{
  "head_dim": 64,
  "intermediate_size": 3072,
  "positions": "learned",
  "init_std_qkv": 0.0205,
  "init_std_down": 0.00511,
  "max_grad_norm": 1.0,
  "schedule": "wsd",
  "final_lr_fraction": 0.0,
  "batch_tokens": [65536, 131072, 262144],
  "max_seq_len": 1024,
  "doc_mask": false,
  "dataset": "wikipedia_en"
}
Each number is 128 + 24 x the weight over its row's rms, rounded and kept within 0 to 255. Layers, rows and columns count from 0. Numbers have three digits each. The size before them is the row's rms in percent of the matrix's.

# layer 4 attention query, 768x768, rms 0.0849, rows 131-239, columns 0-127
111:102163114144109078127132122153144089172101094114126145092153131185121124173137161099157153140120090092128150155102082130106200144069158095117117104125144142156161137130112147105167147115112098133101111146149151153122126117160100097111107147129157141169089145159131089121141144140118110093121123115135165131097106158122105119145136136125148116134164111131157135146125092122173123101095
114:095136129153124133135130142174103109163152127123106155126143145089121137161136128160100132129180119112156105155150155104140158090140108106168152105091126136120137074139142196164130129144108114107113121124142099150114148153135178077129135147123101116167132154119175152152143078178118148177099130068146105168132126117130135119103105146152161137121100141115146121113135142184136120107109
113:091132093113096098099114127128142149138157159120115119154137102162135082115144158136127108143134160165122120097165140139129152114116105159122154139133076144149124078152153089176105109117116130131135125141130133123065082101126153146153146178144167099163128102096122146138127141159139129120124108103132142141097161119161143140119130130175143105130091155153104130138093130129086084108148
112:162140157128146130136138150127170119135094136126150120133112140129121120158084132100107148113127153083105181118178153101103148117102122095089125124141124131111169087106120158098102110152130124191107137105167100138154120106165146126102104157133157091140156124121104146136148128107133130143150115136140138125142076101120151110166127138104116113150116115142145159108143141173136159083126
108:106117118110102135178117139144086118147132136147146115157153139114122149172091174155096121113131159183101113122138093146123088138121140101136068101106086116163145141147141142106137095114079139125093136137111124142154106128103133132155157125141075140133119127141158131116126167167112157129185149123128107099136143157134141135164154152110163133102120085108134096156110134104158152098104
118:133146132105148159166180080104131173145160138140152120159078131155087116132057115129131130097102124128137140109140148117153178088163112149098146114143144072110126131142135129124130160138145119119129115120147126148108158147109117112107076119154131141120108176123144145082131129152127135129162099128162093135125158179107116144117158133154107124116114116170103165118138141134120128147157
109:132143120112108127121163094135141145135105082131104155135127120119148157171138163165108186146160148117147131114108134129168094140104144082110118134111108130113152141089145096114121176162131085146109155116143117100169133100094138152111136169154175128139118129139107128107077142117147134139135139144098130153134104103086079158127156143139128133117126138111134157126134126129144142107124
110:121151098089135107117141078126104126128116132109157097133136143212151151139097150104126124121104140137115123110149131113140146110163152156108171175103107128125121127122102147088156182112125148103131103115133116137109160134114167148107083090143125151122124131138159117115130165141125121174109129106094121120101144114137144099119129102122114104123147134132132123135103143137144101101113
111:119113112172148111153110089161143085160109128092168135126114136108131148136112107106137119124132149131147100155136159117134128156105138101104111139163158099086143163139121126138081088154125138168136133105113162133166079137140115128119132096133148135139091102167095163107152064104141129126140118141156121113131155151153109096111111141151109140185132095144134086096162136101155076111078
106:129166140116114155110151109130117137128127116139119128155125145137131157118117128117124125190143121105132064110100134149126125109131122158109140123132164127124139126119102120106136079123112152131138111135119128118121068116101142161121121135096112122122165125141122125130136139122117138149129135110092131103159155100095126113081138154163122165084141163174134113162112149083171131127112
113:129148114096094129131103117133087130149098155107096122134141105196150093158170152153139152113161147100165128085172070122129121097096097149122095145145125081144137116164123095109160139114139149156139118121128105160140108142125127123155133130156110096142136157115123145139168147144101119110119139133175132115101113150144155098153140141162146146148154108125116117132102128135123122153168
112:107164151111160108175121142130126122131109115134160092108111119115158098150110074124129097067127085106098099131129133131163155132159105138170172096143138104150130079123115125185149178137158131146170131164080080091146176071114117133122099123098147141144141084120143136102132136150135148095115125159116116092141174131177136165149103118095150122108121146132144127133138123124146139103136
112:143118142112152132146133127144145158141159121154131148142152132100126139174097080106105148099148141150153152100117106124113131115098135124131161122094091064128106153132135121170113109152162125150102152151139130115137114115118119130122093132155114097087146100141078157117115116106124158104124135115098113166153143126112132129105109128103169113200088126143119168089139148124128171132129
110:105162125124128158146147101137184089165152063146116105165151081162126150112156132137167122155105128144115145123139105161109094130129118144115135114125133096117082158114123129158173109141102119155101145134097131118128148099059127113075090121128119105125125075115115119114152175133128100130141143111133131133110135092133171106155115107125155159131164115168117179146142131120071115120127
104:098141127123086115141129073114107121177145137134102106126146127119162135133114121194141142101145079117122108122139122151101123130129096113130135122156118109083135150142127144146102131104184126096136128128108163165116151135134103153131101143122147132099132048171060135137105092094094127104168081139146102140103127139160113080089175134118086107132103115098180158121148126122145123145114
112:087093117116128146143131119146096153109110121131142101117117120127147088147131172128121141140137116089122115108146097132161136099126084099108157118120185133105147164099129127168137120130108161112123175134112157150138118184126115111138158113110124129119160151119142109115120120104182151146137168143163116129127121160122151186153112102126156133163109138160111149139107106118155105126119
113:155084123098122094102079205086114114087160116098112124119134182171108070135139134143151125133139151106090111144124126162139114139143142130162143131125147137117116119120162107101131164096106125142113138158090134159111110136122165151108109128113166142084148163140094115135114169136157108139115150127135153131127118143143086142116150118148097158145157131103137169133112098095135141156120
106:087151139131119123117139128112098110131106133148075106154119124117111115140122106127130075153105114105145119134129116128102120133122123118132162134091111110131156102140147160126126199112119160101091135140131121098101128122157091096140158170118127105104150105159124120095141127148117113145159148138116128145119097098129148085105143103094153098141134135132136099096139096076117116140132
115:128106098156134137183118110136115162180129141119145130134127137117132139079118159121164121092096100126152107121144104088133115136115187146126127146174089151097106147113111125159144123136125122090139157097154115164125131111131132126089122116128104140111120141089151140108107112119151182159114147086106201101121121126105153111146151077064132116143128130113172108130153177134093158115153
109:138128145096131151101083141146137107147160120143104110126144126127141137096115149154130153133120101089087145122139154130102168101160112104141156150098106129142144119135164124080146114135125119153120142097134129143166120132075162127091167143127113070117124138117160124112130145149120133107154098138130102145123130131109134140075134117151112148081125107123137142098129131150171155112163
114:133118164146107098128117132147100126116108189141113150092126130140127140121136150142158094132129152106089102143170113125129146070120177136077165087102129136115151114139143143157163158110138148101139145176092130152112133096083098130127100157122114132105134154109102108129128181079156069170159104137141134132128094161141089143163134132084135103138127141163125143137115077069138149144123
108:120108103162110126179153112197145137157112114155127104118153141117170172071116133067151132110145140166110145182171158102129131129123128067126061154141115178134074189110121128102143120170126145069106118118110112082182128139163172128157133096161141129045152132122123105135152124134118106127135124165125144116089123098117075076122126106090119098152165114149137158101147115122180158134107
106:131141149119081133131078108145084141116091116087119113152140096133139087147142109167130087143143153139115136157151101118103118071111185178145125136091125135155160138143091118159141122132139142100146155176097091095097179155131146139122134113118129131167143095132120162133113123114104112126165180104148066127123143092137127154172101130113125121130134161148095108115113101121146129117130
113:186135143113105088121152099136103138140153076087097084182089165138093152132130127151102110141125103078140136148103068104125136141139141137132131161076136119151103184106089137120117113112145148119132149178130134131141137157142116125137129099091095098102129117152131119143065135125150121105155131132158161132138128129162159129149157145113112139135100083130093138131116128098115127131159
107:111119090093114162156128139143127116128122106107145122099102100070141115125121149117100169092148112125119120109149146140113135145096174154113078183115116120136118137152151169129115150128148142088087113137135129124155161114156162131143132104116124121134098124106075145156144112077098131092101112126138102127143162121136140110134114175167146084114136111131135117129123152134110118121121
112:141089120129130121089147142164148109160110128109113150126148147116127121145107118092120161153146131113132139137121139102068145128134053104126124119110132145116126100141136099121109166108107152097122126145094140133146187148114139117165120125121149105121160098099134113141151162138091083128132133101139129138099106091143170175118128136118114168178147102132141125160084124164127090148101
112:134176095129095094148138165139139139118094127129138125148145125133098149114129139106111132114175163138139149119120129124117128129129123121162093172152147120178097095148154108128134154119112118136075134133127122132082153115149140087109117134147167117139073123126115148148131111153098161109146093136131125147143103128168138136171074105112098131129116094170126107120083123141131126119128
103:134115136120164124127119146165142123123146128155105118129163093140077114116150105101126151166133122114171069163138155146184140097151135127097131148103161115111092136091123109134132133139169134172115149140148144164153119124148066149137084179100159145119117167098134142097134098201124123140129122132127149154110152123114123136127137156089127146106110132116070144107149182115124138161124
111:173160136170096129149124141115116126100081111085122171186134131111110114071107119088117143114111140161098175070088057151138154161113165129151152129131143163141108151089116138171139107131130134127122114113122132144124145093142070162110140147099066128145119138143136137132152176134130142117103161108167123089117146143158139111097132129136107140115130079120098132169099171128116145150129
109:102129120148110139132095150106152145110126142150125158204130092103114113125069095126125111136144105155130117144115151154121144111117159107113110111143126165131152107108143199152164130133140133099086136109184106162110113086132148097174145150084116103104152160153154122129148048139138127147144130175141122088152111110148105146106175107112144111166130137098138108156136115133147164125118
110:179131080104148117137160146138126104109125137122150112127127145151153112128143152160119154097172140114109119119154150126142158134121098132148176135082154112130125136166119167111155097105125115099139126116119119147096102132114106103130106101118150117152112127152190102126120167144155127122148145124128142113110143142106125162138106133121135131130123145162107172142108125096154133131152
108:098146116105111104128122119112132110122121073090139175137123173125106149146145104130103167162113105197127158132111098112137157148167105148119093179098135092146113101128159148115147126125095136116136150154146074119145142121108129146133061130153136108163097100177116106097111142126150107147154133106175123122118165112106105096130144128113116127126092173103170042105147125090121127146108
115:112129136126145117071122176070103153118120135135113130126143153149131126131119129113136149161081132117133139155102137108165134110166144155123133152106156164132123146084128102118132141131129104155138084144110119098107197168114129134116084122110120105117112138128152110112112154128134092129117087106127165120175115115126148147104133123111134137109110121113102185123107135100116091121155
105:138107152153122129101091105098102109157115105150118155162110130135120096116159143124118155144126058107104158124138159103126109105151096101128116156108145121131168171140144094131123129140124109131122137127124155118111116125123105127118128140142114171125168146129087104100117074140134166150126101112141065148146109154131131116116121099099120129159152127129168139130133102126157136137169
112:110136112129083077096124170095128113158115118173124157121124103146126094175140119132058138115109125104125137170117099154121128154133106148149115125155118182128150104122151116177110126119112123118182099143149119143161160095150140125113151177134125113100123143096145169101114109183108095113088131133122157152126155160160132143116078095127143115136158126149125131126135130119166137146091
119:126083093131143139116073132096088135137163137078162164073159112161118084112114156133133137149120161104078141147132142097134155143168150137118158126139152117112146118081125148109114126106107109131108148173117120159131128120142130123133114139108090105120152172120159134110091165134160104125114123155144109108148165133122126126089146129111131111101126125123128182135128090110105137141146
106:091160152138143145109136121096152116162159129114105098146116147120125175121092117102114122159147104130124104153131138097148116150120135150143127134124116136157148135151106096140102063117165107114142077082115164168150151136079171124153154127149163158116153125121126121121114160102173101160142079118137096157130148120126089132145104153143108150118164108151101157110128148110110163137166
106:152145091136142110127129131103104176112141120138119144153131101137103122160171127150084127140139127132148158128154170125104133105148107131122170150140130159157134145145115141119127112100137116119150140132132135106133126109109100140122175133108141124123133126087133133138104133128115148100103124112133131099141093150173141131122089099151157107100118123117138135111140177137135112129078
114:108156113108139158138133180138145071085169114112123136166127102132126129142117116143126136138141153096118110158146156107074130097151117062106135134127131127162152062125101115137098108141137134143095123118128087087154125113090165122143124149113097127152132108104117106136145156132107082127105111113160134138121150135066109118148088188142082113100135131144144139134135149140114132084085
113:109145127139117148138114142084107165120153123132087145113111124149135164091104164166169121174157109134142115138136096145163158091124152133106119108130133097135111103162096130115105130133104139115150151175120172158137168142072146183098098142109142150128139162136102105077147109087145137145124109092125099140104131090127182152141134121149114109143162152123140153135082096093135126128175
109:142107082153156144150084115107132112111117123165108101139151142118108127089085092144093124173130137097072097129136115165105154123100111143123075133175136152141128135143111119120144130090115102139152116146136145165095096164094125112083134160115115145155104123139151154126119091136169120138162155060102095109137154116118164133123155132086098133129117121148141142159095115135153178144096
113:098154127125137134136136137121154107128120130143132157081117098109144119125144103112158096117148129143124127124133155156109123130108117101117160117143126144110190130140128151140168151149155120111100103101122104107172143158116146124122137139104073188150128097135087129107114121129102121122104106173180128154147105117119074112191089118123143143103139123135106134115153152136109140122154
105:131141130162114091152126102112106116150095109186067113156124126123128143136156133128134169132095148119141139152155152139118097117123135097094128128128135157072148144152075136141120124136141119125145094093139197117107116111119129099152124152124158123115136115143144129171139098145091099130130129149105122098134137070142138084163115153162156112125132105129083112182129146120165142099130
121:089120174131109156125151147124110139156120134168133161098120101093141117101103152090143147113157144127145152094159127183148150153104149133128086150146125172119156109148126130128092132137107123120096155131134097117158116150155153142119126104091098133120084075103081164156163082176105156117144147143080100151129124111137155070126111135124162122150157129143173104113155133174108149132144
111:114077116121145089113103116097130137126134155091117151096127122148110145177102137126147166144149098111125099115142138103122103091183156146107138110125158117124107139112159119160142138123089134145125115125136145165098155132088107129137152094144136107110118155145123120125157104095127129123168137151145105119092128107141159139093184151110104167124112133137146147153149098158112138170136
110:107111122128148148119095104113106150142127123119148102132135135113152132121125131126143106093116120148122087194145108176129100095133091135131156142151124145128163126106121134120155155116102133150136128099186148151132104146124127161116147145119126143050128131134106118087070129130130149120115106123141122116137137117090134158137106113142074087114136109138125146118128139146137111150134
110:110129112091157135140106097114177138129106153128149083123115163099119153133109139167101157121119130149132156083149122120160107121127119146094144136160106111185104080095133083155141136131132108111139161158117163084122168183110130093133116129128137148127098083136097102145171145095122109118132084092148151109159130115152137126134115100153165127114069127140130100168127165159107117088178
119:169101147184151150104149148142129150144151122095128156127105138158136113104164115124142094159143140127129095138138133111128066098167128161108123135078114099136093089114161107111122141123110163118132100167139180154123103089152146090125111101130171091098133178170144109151107126117128140143116142154149173142185147127115136156100107161169083146115137145106157148122101119095163146135112
107:147126144176159139110150144113096141086122153094154098106168133146153144115111110158157134131139166150128153139147120135151148161114125100163137124155154103140127141148177149139146132131131117156134113120095114118149171151167113115118124128171111169171090105123114119099114149154133111129146164157137154122135106129167123123113105145144103088161155132126135135156101142158114139190151
114:102121168106148115132144106149124111155125126121109126110148167149160154149152145106127158121136131135120127107150113171157153102120080102136138163146110126142097133171137137116154108102112150131176127136124144117158148138122122137117154164117098176114184110122095137110135084138102138120130158166128174119145114158112128077115101088102124111097143121143106148109135112151095125106119
115:113155132079153128131094143103135095106143129103137151115147129162151131081149139136154115121099170078124085122104144120113121159101124096140140156146130141130103129131149131172112147073144164132095143138078120126135106138128129123128153100121134126122114106135100138186136118178113096139129121149116136143134105137168114141145101098161100130134160101121160104113103110149125137125139
114:106158135125126096117141126121134142159106149082132094123112158100144095130157116132121083088148124120129136110120105153149117128090123141137115132136112128110126145126113163111111061154155073118124116155116112159109116152155141158160138160193124117134169152140113165116145139142106121113161144158113131141117122103134170138130122125144097150161139175126130143179127136128167113152166
106:116117130164071145153110094149187101155147142088117106133084134116131107141156123112132164152131167111118141144121152136108120148124124096139153135094106077164162125126125121120084172137129129108142112131159144146122103097091108113120131132152145083102169126127126142148107157081117120088126115125118113159133158130137099155129122178155152105114097156176144101163130154137161087120160
110:119122110142168114119131171148168153154116092143158147138126091119099119137174140116076120142166117116131098141121134126128144133105119116170151130118098117110161111167134171121168175185163122117090137147111142150131126127160080131155131110155113132122121111141142104140123084125109126110127099115130114134137118124170157108166127103139198156139135107122101107151146114128104093155163
112:119150145138091110097139151111111130122133116127099153092124150127097171151101149159163133123081088085131175208141132151106139174134156100122094092118106138129108113090117123101150123127124151067122134137151131089141171073137109158094162117124106110171126090115161108131110118094139150157165139100149121116184103073101173150109128165108134128142137135132145124172133145159150116147105
108:138109124165136134102184123119126123113155119119123140169124129076124106108131142119088127152097140134161114154139120125147109133166138134155128137080135112136120114132104143112120170114133110104088123142132141145121140168109173153152126110116160153123136112115159104136116103106180118164172081101150135088111187127101150151125173099157139140129155114168088128133147120108107123150129
112:176142116166102142151134123100108118113127110151109100164146131100166111119148134108108139153116136103133136137131120117125106163127125153141114135165144124141113102114122102179144131104124115130127106147131077112102078125117122176125120080114140148163148140128084183137154123101105127126099103140150132146142113132149093136122118110141121160125120101188128153124139139093137148088060
112:109082153151106121100138133153106133087125137102144134163114134129133115150126119125107136089105107164140148127163115149121130129119101099151152151140105156112138135100151121140113172100083130104185100165140130176119167089115152123135176124168117151156124109106108115111136148167138181129094106095129140157124115149090142097116134114102132123104094141123119093122116099125109143171100
112:172102111101131128156146117137110140114104105147143076155163172111124113123152140164149150111164089134120058131117114091142114125128123153118085127159115116157146126109073145124168163167119105162128109121140089109145092112127146116098186134155131133104149147126103127136135125148129120131143154124131192130151161188151164159116120164126131118155158054057124113099122150129156140128137
111:127119108181185176127104130128126124134189118099118138079101153120163133139125139080122139089096129110098103109109141118104106150092128157100088140146112129094161121139100118186095107129150076087105167108128169144089096112130132122118103151107108144150100134106139144091129121120117146200120154083128140121139070135122170107119151124125116068136120159092151127088151107132076160067123
106:143135167094137189152072130102135119157129154152120104164134105161108133118122103143141141119100107171082106140171169119108159138143082127089172125112177104114109142142140105136126131133144138121135133105122101109129141101140170118132137115154136140129087094134139095137118149161134165118106175140132131157134189157088116149140109141155155149128132105109134148127126156164152109171131
101:099134092117118111115112161146106147097138114117114142121142114125130134116123120122127077134110170176118157174107066121117098163164162136131111119150154150138141134114123164112124113180096129145134096146169131093157154109136144130130119147143114096094151148142110098105144103157104183124117110107133107116166110142134109145129119129138175144179125090103077140145144099120112154118144
098:143107077093138098087163161098089117132170146149123100172125111114167119141122125155141122120126120134108133133138120160116110138163132105142146143123126159077135114137152097106139129148124119100137124080132127117079093116161088141119147120151112110123095124155124076146105157127116091131096153118132113131075104142139167119114121097139139109103090164106125156137136140081137148114168
101:179159157115128126121149147117144127094125083162109137150120136138072133119145133105140165137113161094145116111127108152085112110134137114142146158135131108131146091096141134107124142107146117130160204138172139121119132120150148130119133133111180128106141141182070114146112092101134076132111120145127159137136133123134125127121115164154110107111101129120100171115117162133173105138158
101:170134134135118105124157126135108124118152143154103097140113142133146073106163114117148126165112167134122098096110140103136090116165110147079135102113137106081087101127140143113118080095123128141139141104118107141151105157150141123109133141154132125114105103158118124122166154127112138141109143140133150164166130158140137168119107165112094131088127138121103148104124130145150162107116
102:135103130161097160113125151109144129136146167138103113096094129154130138138135131139093148069135121125145135124148120115111141157143122113144129119073147112127137113126095116130069131130169104096128144144153125123111132158124160107147153154068122145136134118123133153127121111059146115143164159170159103107112140114151125144112181121112138160146155152127107077162086140140118142106109
097:074126159132145143091091173138113163108066083112114157111125144152103131135152108167128173130173138137117122151116135093127173129155135118095102144113133167155175096128145103104152142119138126134191114124094115106118129083173109133145134142116094151109137111076115134178079150113102120132135128133110111170115106130125134108124086149152167129099156126128126121115160090128100150133097
100:095095123124130140133147162130095111103089116125140140137159123108068121097132111128113145075136147122091157145116092157111125149145126090136119169111113118101135145131117149140156086149105138135094116129069183157108117120157109128108174131146121088116131146108123093149095136160092156109142128081097116130136172091171109117151098143161109161132130141092124102110166147177132157162123
098:118144154115147131095100139115089115147118083106107080128156170161147155156106129109103162180127148126114155103094108136132138145091093158156112111119097129096138134093146151128150114134118088083101085168138099139141162130142133150155130139164117127119149158088157125118167150170126128103168142169147133089138111093100130108153179101139135157159110132124167134114086139156141127088081
101:081115147106131117132150120142119092142134146158156195113143126170178098103155075090108165174175143126123123113134133127133166112138137116080189128127135156149132100150108133150120160082140124141125091146181139102079133107124126155106124147116118136140118154124156154098136124181128156145130125158154135132128132125137134122103184142136126129115163144154157158118133109095156130124104
099:120118141126110155159106109172111113144086134097117138129140120128125155116155075129094103118104148117149161134150139139094122097134123148145156163086085143123119117086090095120145144111129172095137178112140087133126126131181159125092076128148145124112115122130115083150152135118174152118120059112123127110150119110115111072112119124104124120108108122117163123159119130116086140125127
101:116126098104147066133112153135113125091132093109093125117156131172116104116131108103114134127131078125116177121124170134119105128079105170173111151086127110110162113116156152122159140083191112137144081138145165136146108077121097176121142087097138143144075136123155139127096105155129144174115143115140082131143116135128127115077110131119124118133131146157119099161131122183093123142108
097:136138099148114113145111128124106125146139130125149126143092137155146118128130100121109135130151128150142125122166129151110145111140154111088150123130113140121119068108114129151154111109116140116157139122152139144123124144122117099118147113141130135122189143108168094114162128143134083130127152113089109119115115140118145128126157142127164144140145147082158147164143116099114124103102
101:140104133135158071099166101130140156134140122070132168113119096127117091132200115144200142131103116125143127156154105102192148115168142128069144121165112145135127170109104113141177081116110126178127125103156114133128145151140165121123122147111079143148116181146147115093141115096169108185161142128153129114108151138117151113100145148135104124121144077144156133116152094154124120122115
100:176128101124118143127120137096114152174118152131153130077147152109119122076140131155114146134129114132100089145127145169088143155183133141116140155095131128181116129095135097130088152091077099152121154138086109102122186115131092159165173124143124187099124159141159104157124162152134165142147121177142062115174103123134117157149145168140125152121141143109140136097188119124107130152101
097:173120109130134130129112121095130092154166118113148175166105145077170113096117170123155151164133152111178137145111141135093168130133141110127125096096138108119162126108124136131134110143163133131095122126101110135159099126126105086086137108117148162116123139143167117091140128099129099128093126093141131138126119152176156123115108102111118166095097124104087112114100122098107103116066
098:177163140112167122150181109112105134069112131137105173157082105109130129173139120138098076121145083171113156146158139118138112136104149155156178159139117103157161146120164102116137101140127117125151139147077118116105095187085146174120177123091113134158115126136112160127106161108113098123103113114149128143104146128073104131139151103114124148168121097152137129113146108078124113127116
099:114095136166121110091157094110152081111121113124134090143112138141159160143110091090103060147129151115152136120125148155124139101116134142149114152139138157132136159120141172114140115147115101136108138130097154144127111130123135116125150182082123097142122151142107134104125147135110093137141159133124133094072114150138136074114116117116115093149149170129157137073115125079103129129123
100:193174086089125132165131125140098145120101114113140076141097122125151125104110133164151108131157163116090145115116125145178131094144132133117120189145134163089115172182109125147166147116123134133091139115179141120127154137125108102130113103140094128128174118131132156154122116125113116093126112162168138106125136132125110121139125090135097084098152129113119132152153107099086107127143
105:157108113155127129156158182113137119095147157146140159156173110101132139173073112147136152153126132135154138185117146169112177085096114156155122073133101173157144146163116111139122220146124144101094170171126136133138171115133104145112137097116116123116091114108137167106131142113083121082110104138144151106126065134101126107115168157137087142138174091145115137159100090111145145115151
099:104091098140146131090120118100104122164125146134138103151161105088116145144104142167166118136148139107129117126135074190126097173104142143120154101142130141173145079105096104133117132129104111145145166107153111108130147131124150119151160116123105122171124146083112151100108140110139098098154127154117145116117121120141119125108104106122137118089129145147090111116107126118136129160143
100:148132167076117121137155124145090161074104100125140120121101097117129113125179176093076152145137129153155145129111099140121107114111130102095162122141124136103124111149114124145089153141133133155110099123112149123099182124149093108143144120095177109132122179130140175111160142128166179152125133127144116112155127137133154117165136115119116149145095128159112143112120127136109075125133
093:164161104106112124167104115133094130088145158079063134129157158116174161144081094137127132143126129180152159166108054107134093164141114151143123143142141149145146133129133158128121137128138121122111128145170110125150155117170138125072112101144102116096147125167118123121142117128116111168122157082091146151179129107131089154136150160127085080119129119118132145093172110096122117153140
103:162132125119075119115071134161147108121129173123130101105119146152126140186108128110147150147129184167123110123113104174165114154108123125137090164116094144091156152129159138135125107127131128126078125106130157093143147158167129141124148121112130127144128162140160136099130121135123102187153152097142132149132158134136162126171119157106105100104100098104134088165136146117084080145171
098:139113118139147115153106132110109136117147107142152124121137092090133134138097119138128088174106153098118135116143131175108122107116144146114114139121135125096117123143185163080142134133088119143109091151120108107124118144112113150115091131098167176133108126087165150109127136087102093136133111154159135134171102129151143094082114141099139143146106114100131103131140085129112091142097
098:119151146132119118133095092100100116159118118096121131102169113157141114153100156163087121094110138136109141127106096174164111154113126162139109116123144103125129140112108114133173132140130153146149123097171104113131096123107138135152127140149146100132106133129125115096116109155118129095119103152132111099141077134099131143113116122054103134142106129068144128082103137132128139156163
099:139120099133119142119118147082109121118133177138195095114116126134128131119154056144130111133152152130151089113142108128163106112093123126116090134098112134120092166058191157099166148137132124136108120102144113163134133141131117115106135137142153187108110129142139100092130101124130151146133146105098132132143156096108118124087056124123095145122102152135132184092157105136137146141122
100:086155094107114141113070091140119145130053134102173113182114148150134147122175152127116130107151138126143132149135124128131132149138102113157136108082119117114127165098098100085116091123093197102097176154147134109172126138101108143148159091146119103115130104109123132140115123118113110110126120113129171083137122138076137170174143135130149113138108090120096135152132136134148114148134
104:134115105188162140108105149165158171121133096109141101099133115125130143113173097101113167137111130151117136137123152116161136158141160139150140167105140102157130124119126088073092176105114125113163106168177145137121102114141134090091117088134138155136113168077126159163140164105096132166100155108107113153092104110105117092154144114135099123121130143145118109138116103171120093137111
101:173135089107148145082097114106129129142131134181186112131106120132113128084109123134143144141124103129085131118164137133120111125159123138108146145156129103099147107110103177131157149102130155129105125120123079122101123145122129097096135139114141113158136122086149124163126140167099129120137147145102153139151124116131117124103139114097116088141149125149102140152101152148139123154098
096:128135134129113093142153155138135123117167111151125129146154131171125121110126115139156176127137129169116147103113156120186102122092119153134124123118131098133159174138140169146122081124108125136140113134146150147089137130167149142141110078193137136184164127126128137104134095155139158097128118142139110138123096118129159179097152126141118172091113154139132102159120156107160142117136
096:112138122114113154112152159139169107110109122140128129085117107124099153151129119190150124128121139082115112144129121104134124150061153103120135131137166171111104140143152147113121131134154114108122131159105154107127137125132128126145127142103141102201115127128117120150079147114096119120128120101128111120104122141117099129110128152170131143105107118143126105139128118105114104106143
100:168118108142155104166074156156175123127132126163123130119133156140136141159085138095108117184105119108117111144129169134123140169148166132138144190117157123137120128106136103132119126127113114179100118143130156139088144118120163174143112125134124150171118168128170150189140102097140108167168143094150172092147145083109097138152098172113130096156109113159105091131116118145117110140183
099:113164127133119126172121078114098131123104114109153113143117096100116119158116129122105106184142138113127132101160140136130128102087142123134156135135126074117122106159131131146114172127173117131106135143096125077142125142154161137094105153164125116132115091112095158129104109129106130113161116132150150122057193065142103155112129161120146109107089147140137167163148125161100131129146
101:144127096070116109112115138132114115108144111116123081140127122100099116119143127140122161145125125138111166109115149114078157147127131129125119113148114122145098128187121090107135141140168117166099114141138114121127141100089155092159128125128152131070136124144116136109121111096142100098086142161117123102130138089083114101091122102125140116182150086152145134120099187120093119154126
101:133151123123116103148131127130127132132109162144111146127134155073135139145137132140177117121095116116104103142137107128103121150160118128160133135141133156122133097085126132108095089157071112089147131119141078082154133171144134164109132152118101064153113097136126135132119151183176141117123107124151128146090185152117114145132110148119117100115156095139130098121113148174181123124126
100:133109166142131128132111147147139125112099067154106108124148139123159156114165144134153126149088116124121129152082100179120126087114129156085095143127135094163127132143089150122127061094104182141135180121154121130106116120150142171128113058145098153107081116116150104123102070141133140126114128120126125151132139123142118132172129137139097144103125137120152135127121149147100169143122
097:146094085100115125129111092161144142131150183105162121152179166156082120107134116071171119144134096141130135130123148119098147108139160195123115117118106143165153147119113138165171133059158098131160134108141102128108102104152147155132108145176150130118099120143127124157124106152087119106080156125108171134152103086156116132096176115102154150142134145124120097107153126134138138135139
097:143084128146102112176166164122112110123125120137145124131102107094109120153137120144134100175159159148105118166181105171123092114140115121090106104115162126122144114132114155159109132107119107158109119137155149153131166083149108144095123138156078113138120094109153093103108150085134121167151083134112107153132070116139125091173114145135086144107167143135129129158087125113145092133119
097:136113140109093130113123131103146133134106118139120162141143130121175139137126073111104115133134124084153130149086135130107126103128061134169128134120097135145130136172135138110144126142121164136139066154124159124111125129118118116162124145120104119183114113122153149139086143109108091123122126116137127170162091100127163139126133157128140118085112103145082136128107124142166135138156
100:119155115149106115136160145141107106117109097103162118122119156116143127131124104125108097137143172147112201140101125152132086135120099125139150111114137116153136134149116143123128120120114154215133142122098124117123162055123137083126178126136144123108120112116145153130144107101119139107137139118118142108141173154109153148145112115127103163146154113102166130121112107103171122091143
101:101181137101128091138166140119086072163142107126127119106115116169117159121139147115106143072119082116097156104125138073097168173171125144075097153169128107113084133118143147117123135135152119096104162119134110112142147138162154132124147119108149107137140112120110138154105110152141150126129123097142142095104101149163121113148165146106130112135112141108153158121121128127140098107121
102:158088136123086129112168102115057114146120093104133124106137137133136113123102168136128104150145131119135134112124131137123124104129096128105130118115155124116107118114143117125113166128155121157087125148114171115129129134140145141115126147122151095154140151159155135110079121110116162116073156119105124218129138080170129092189064148104118117122130110100148132112149145155105123112130
102:109106122079152106108075157103133107089104101124143136092120116143121096109126150138125156093113128134112135083173126196101149130107099104132179123166151133141139111134116123133116145110127145152134089171141108118095125098152143130134173126189134141148131128124152137134177142138135124154111106153164099140126114163132121093127098156110165178115100159150113108128142149108138151123145
094:106130156114166134162149163127154088157126145132112144137090117139120192154144149144163129160100126123129176129106161113126152135094123093123118087107094118117094109122082136093134151139176098101156137141098104141151187144100145172116172115104143126141145143170137161141164123115112165106170115094144094182117121164097106102136128125127151149137087160127112183146107123114110195147114
096:136105099134146121153116145127097118153171158137157113127095092141159131090099144180102136093154120113132101109097124150157129122130136109160118190152110123117124090135136116120135110129184130131151121154137145110109186126108133113109155131130120157139123174144123163086087102124157139126119149147103114089116138141146148118065080128118155147095136108185131098155148107098120129118116
100:150122108086135151135125096137109130114121125130126100120128184104144144104157127138164132123120116107118137137117143127147132152141128157094130106106120110150127089145139148124108140114133141116145117140130108156111149109125124108143129127115113107131104150117126150123121142105113176131160129094157140128159094091152122126105075126164137176115158089172137111147072163118123072119181
104:150122113123119129122121134152100110139126128133133127125177133160144107124122107118172126120092150106136113098112157161065143120145102168114115125113140131139154129120153131183131095132142136167163128141121157135150146141168135104125146127150118107136137082130076109142160084144106122139123125135103155114163119125189128101127104126106169076197137099140110122154140112076141179110113
099:136123177124158130116120090142118085115124095133199141132160111106165120163130153153160144108174121146122129152135167110126155142116136115101130127098145118131136120131173114126156187122115112148144172129139128098137101153083143139157167122127138132111112092133133159093089090095179177167122170140156092156136136132098140124148136175110123119146142142118120168101076115139115107132095